Part of a small language model's weights.
Size: width 64, vocabulary 8192, 1.75M parameters.
Architecture: rotary positions, attention and MLP in parallel.
Training: a variant of Adam for these matrices, 82M tokens, 4983 steps.
Each number is 500 + 25 x the weight over its row's rms, rounded and kept within 0 to 999. Layers, rows and columns count from 0. Numbers have three digits each. The size before them is the row's rms in percent of the matrix's.

# layer 3 MLP down, 64x256, rms 0.236, rows 0-63, columns 192-255
090:467496491498493495471450502497498540517464501509490513514472461540508462511482441488516506475500517477495429519500504501504457474502508491498510461467518507476482482533497504510505506538561498
089:524504479540497508517467488495504483505469489407493516519506495504484514486502504501465468467566505494496451505463500480470502522549533474457442520516499504521467551538497499577508503499520497
091:541519482533497536552469476504493510500495501577516498486441466514491508427487468480477484527497537528479549496463502498471491501487485490545548525491551514459506516493480495499511503533489504
105:490513539535504498495522492493505514517535499543501502466468540528456514526461499477502477480516460531490519482486477513527524470531474476488476525510521497413474472494490488505497506487497505
089:494441551446493521418516501497497486514500495514492494522509534492479478524504518503505516547494436514472538475504492511547523463533556536438554519491516474468526547493474489541503506527462508
101:499522464504499531513502510505500490492471503448494520549479490494469493444432499503507533507467502541534455487524485499528518568498518523468541505489506470485499525546467502569496508558489494
091:497520474554497533512479464509499470486515497516493510541488508519524517527496534503487491494512446468475510466501505484519523484527482568507512442500504475484459459497542497473501506478568508
087:503506514491495485481499512498499491497492496449501465502534483476512464570462475508443481520522480470540469535490478469534521450493543482514530490518508492523553473475483518521500493528500500
094:524500502433501483469494500502495471504447505527489504490516483499497470575498494503464513463532468464500479488511550431504500479485481513492473460468446490519473535485517497524501489514451474
085:510499520477507496506518482507496521465504503480496509503491488495503503488462482498501556515465467548491529451511489484481489508488492501496498495486523500502460502463538501523501493478451491
095:501528486543503494485495472498501475503501508535494477441531466495490509521489490514525474472545495502461533502481565493531529518532503488523477550503496477549499515532495503466495501445436502
101:542458465507490492536489503502502554511483496478496518469407495497499488472469494481518476507460558486493426556479531518493463505493474504553489523542496533489485437498536492506502497498488506
087:471489500502504489528492502497501499485500499536489546493518521499487515458486485501480526517496456509452436511478521461526507490510526509552489522492539496470505438529507503497488492534469505
098:438449494496515504519574506496492473515540504516510511414471473538510499501471503536498432497490498538438472478492523465527519512512503458489493470516518517539500544462434506531510507492515503
089:503497522521498504503465462501498544509479496489500505493481513463556539471542551451501496472505447511503486487464507550518490506519498447502473442476504503517441469484512497450484495539508497
093:491482508512506476542515532500499516472530497534504498490532538506522486474458480523454451501485541498470446515475516529511498495500523493494459505490503493503481510514505494498494498516471498
090:530495490533494511477494456496497525501489499485496495501536484520498546492537542501497509493544470532504482542491485494453522523524474538555472508503517480519476472470512504437505514521565509
124:556508520496498497502479504495497506512442498489491531415452506449476517525515508450538466499463483495532524461474462531441505500486454401518475517530481500505570509527492494480499492488512497
104:511526528512493462524542488499497478510519501500503495492529472463489528498502543500553474471487501496489509525538530528538510486537530505448516493469493488503498452472486501468497508513522492
100:501543476468500532510488521502498517500485498481489528454506529509507464463544479472524515534495498501460532545510514510493510475480485531460551514513510530447539538509541501475500504503525501
093:516520478486494498531495497506508504511471496488487501489513465522514466519489483499522520525510525506550453502491515518497529529471479506467578508544486497579568535537490499521511500504542505
100:493478483446506517485496473504508537471537497484494520523522524501504473555521517538510490484434473521529470495509517496451482481485470555466511556517507499549525435498536499519507499475457496
106:443514552504505533500470539495501439504600509505506532515517530505479505513489498555521528521500481517493483515524506474518513488519536503507494466526520487470489532517479496494494494535497506
099:493524483522495465508480466502511568527504497527500491532558452493506523518470437472505524535505450496522512492470525494488457485501480477589499446520508509481476490508458502503505502474516493
094:491506500520487508539515516497507478495470508499507468449487522497500534520512533481525502496485485504470554462475449510474496455510510502484505475491505491494495498466477482501499502512436501
086:452437498486493496525502512489489459529493492473504457517518547494530464430474520498515425510494502518551530490504506480495521492495516481470520502521470505515529487480490508529496502476525501
093:502450507537501491526540490495492497547487497498500486528524468479476534491502535476422501453494521463488485509524472502535474546466511551540494482501467470488535493498511499513496511487505513
093:493510518531497505500515519507502497494506498544518479556473492534525524470532518515484484528484494491509502472480503470564471550469502488437529515491531510417481546477513499502500499515456501
092:548494476527503488485530506497509514488552508513495469500503507505487559489520543487476550521534551509515536549480507466506486496489548483513444467496515542549519460538533503520502502504508504
115:505509498479508498519522492498506504506461506475495473559471512542522467502524481489532475480557470469492499493488501482495484498523455457518523491461448519522499547525523497501493510476487504
163:496505493556503537521504506500511490508552509538504498487544474509518536515500535583497503498502478516508519510522547507490527488491490512500513508530497516561535483501508498483499509501564502
095:558497503444503491448523496504504539529505500465498528480504467484494479509512519508453474503482497498531530500497506471501535417487497494502474461525485482555510483562554498500505505570504490
096:495520526495494520454492497513501537510474498481501493475485536495511506491506500482484502535571440467480530518508471512477545453485482528500526538513503519485459532504536514511501494463465502
099:497550464537503520495525550498506510488505497468499534476522530557509511429501490532487516492487484560488505519490507535477486490501479492514565516509536465498497473482494504488496503507492495
097:485517429474488480501502514500507506482492497474489441473497516479499464500469487511527524537498495461512458519497440466477470511497512482465563543518494458539482463532416504459497490524516487
092:509481481509510513504451507499498456477475501545496536544476557465509523526569492475512542462558529455522533487484496571484482506500485464575444482501483522511486530473455498470496497505474498
133:451516555482504469505534500498501456513541501529502537511525539475483554546508462504519491457516453480487512457509462484515454482514468524561506460504497489466501513492458500533500499466478496
091:498471520456510491473504505504506524490526499521526477516538460526453507514509496518509566491456498505522506516542489540439504521499486505517535468510485507519499550456492507496496502503494513
113:481493528479494476453481539499492447469479498500486551504465489571509483514491456482500493437485503522455553475515462534528517497493485493534514566475481513500481548509503500470507509480530499
094:486550508454499524502530515508506497483477504487498528505556469498513465503542495501542514549460513529547480515567524531552538534522506488458604471466458504473494499564538507469502507483532493
092:448520525568498522514459521500497451476489498494506532480448568533502547492510508453496495529467495465450511493489485470554475481498490523512445482463481530494516510492480505507492520517499496
099:517512518480496475498524525483496488497523505546502515473540533460455478581528481490542509524547520513490547464489492515510523493479478484523447551518477457464480476519539496456489482467505506
114:430471462468495503487460488503493505490507494506502489497512454486526466544498477498507525468502524475461525464531482476466460500502463548511502458534515497480519539423478496511499504525489490
090:503465507485489511512523531495497468523460498521511485509554469531459522498562534526480472485486537488505535500523488479553513497453515513469509486554487510507521512526460504485501490487513490
098:487519473481512487531474468500503503524494491486509459438493443443499480514469517520472555465466482499503505451501505529464480520486494489431490511513487475518542552465507496475511497524488500
095:508491465466501471497517479499504498532473492494514418550470505460517448477476520471530481443537518509487420529492474451442491507502477445550524514452505549516483507519505487471502500488498501
101:482495461509507493529471502501495497511500497459501487435445436479526504480462525490481521535426499500468499540481502472500494531481537490457504507503525525527583510482513497489497499506483489
098:495474530484508492484455547498491550511487488442514468526499467494465483462473514496459519526493556505480489477503478496564460514499472479388514515483472497473483472527467503490507493460489493
093:503457495521499515509507475507515476503494501537498463503499532513505484440518491496523513453495500470529450534491494486454520482484488492537558536493491510462470546492501501537506511447495508
091:473480522504501507494512451497502493483511502464508534481523566515454507543515549513522524500538525501515546515566449453486466529489491516563467437509520505472507530454468490502513498527503503
096:502488486477502514470494535500494484525482503525501536540482498511477487576520486485530473499483520478481472518500528497414529514494468485436460550501544473491484430467534497501498492554492487
086:532507454541501521460452515510518472495482509438489526501495496491508497462487486476480545530545485476474446508534519508474518483516540470514565473545512486506506537493499506490505510520532500
109:498511474478495490510510468502501555523471493462504458493456465556464486511463490477517519507423518492497498546506484491501481517480524496437517504479469513564514468528500510470511498500499503
091:535526494495504517517522464500497516512504504453479473552473501486518488467540495492466491507520548494502556490502513518502501421517480465477420508479517476537509491460512505557514488480489485
091:474459494489485437483510508498497451505555502482485489466496539520481463497533487553485506494557504509486506453472470441480454520507476544528507520502484507472498556495490488519491494470481502
088:522468508512510504508495506497502490479505497535500604501468516518483529550521510472485495509469533530527516476525483582521516507457497525539478509465536475464565512513484507510505498507474512
111:502497489503495497525483450497506492500503504506497465518495460435551481496474516501499437488502506509529510517482492483529492538513523506472501432508484476583513563520490499485504497487510501
173:514500525527505503506526511500500505496540506501494499525513514513548531483511528554501510549527515504527535520538571506495516523502522520525489515480547507535492496466528496466496507490518506
085:497504502498494511494475491509497518488510503461490535449502495532464507519474454495525525516503576505540527495502558542501525519488516528492452527506544503549502476472473499510492505483473501
097:452470487519486462506516485499497476504492512544505489449483486452495529483509491491455498494505465464538456514464489449488476501499521554516521483497506521459438401499500497529493495482526483
108:471516500517496465500511522499500530486475497559487486535496514499492492500510467494455457499518523464517493470492551516521476512499512494511418504458482508449460481490501507493494503429487498
098:495554525474511533507499542497507500487495495494517513489532529578496481474518483476514498516464488508544518531518479525528500513529530473462496509528458500524521526543490499486495497563489486
087:549489527511508520393490502494507510484531504543506516517505491439486515496537497505478485495503481484494466504498496569491486512497524524471447523483485486472500533507498502539513488524562507
085:544545520524502505484519460484495494493492509452494495487478481473507539504511511537514497473509518516520524475492507507486562483495531511503483522469513527515441447493528499525499499487520506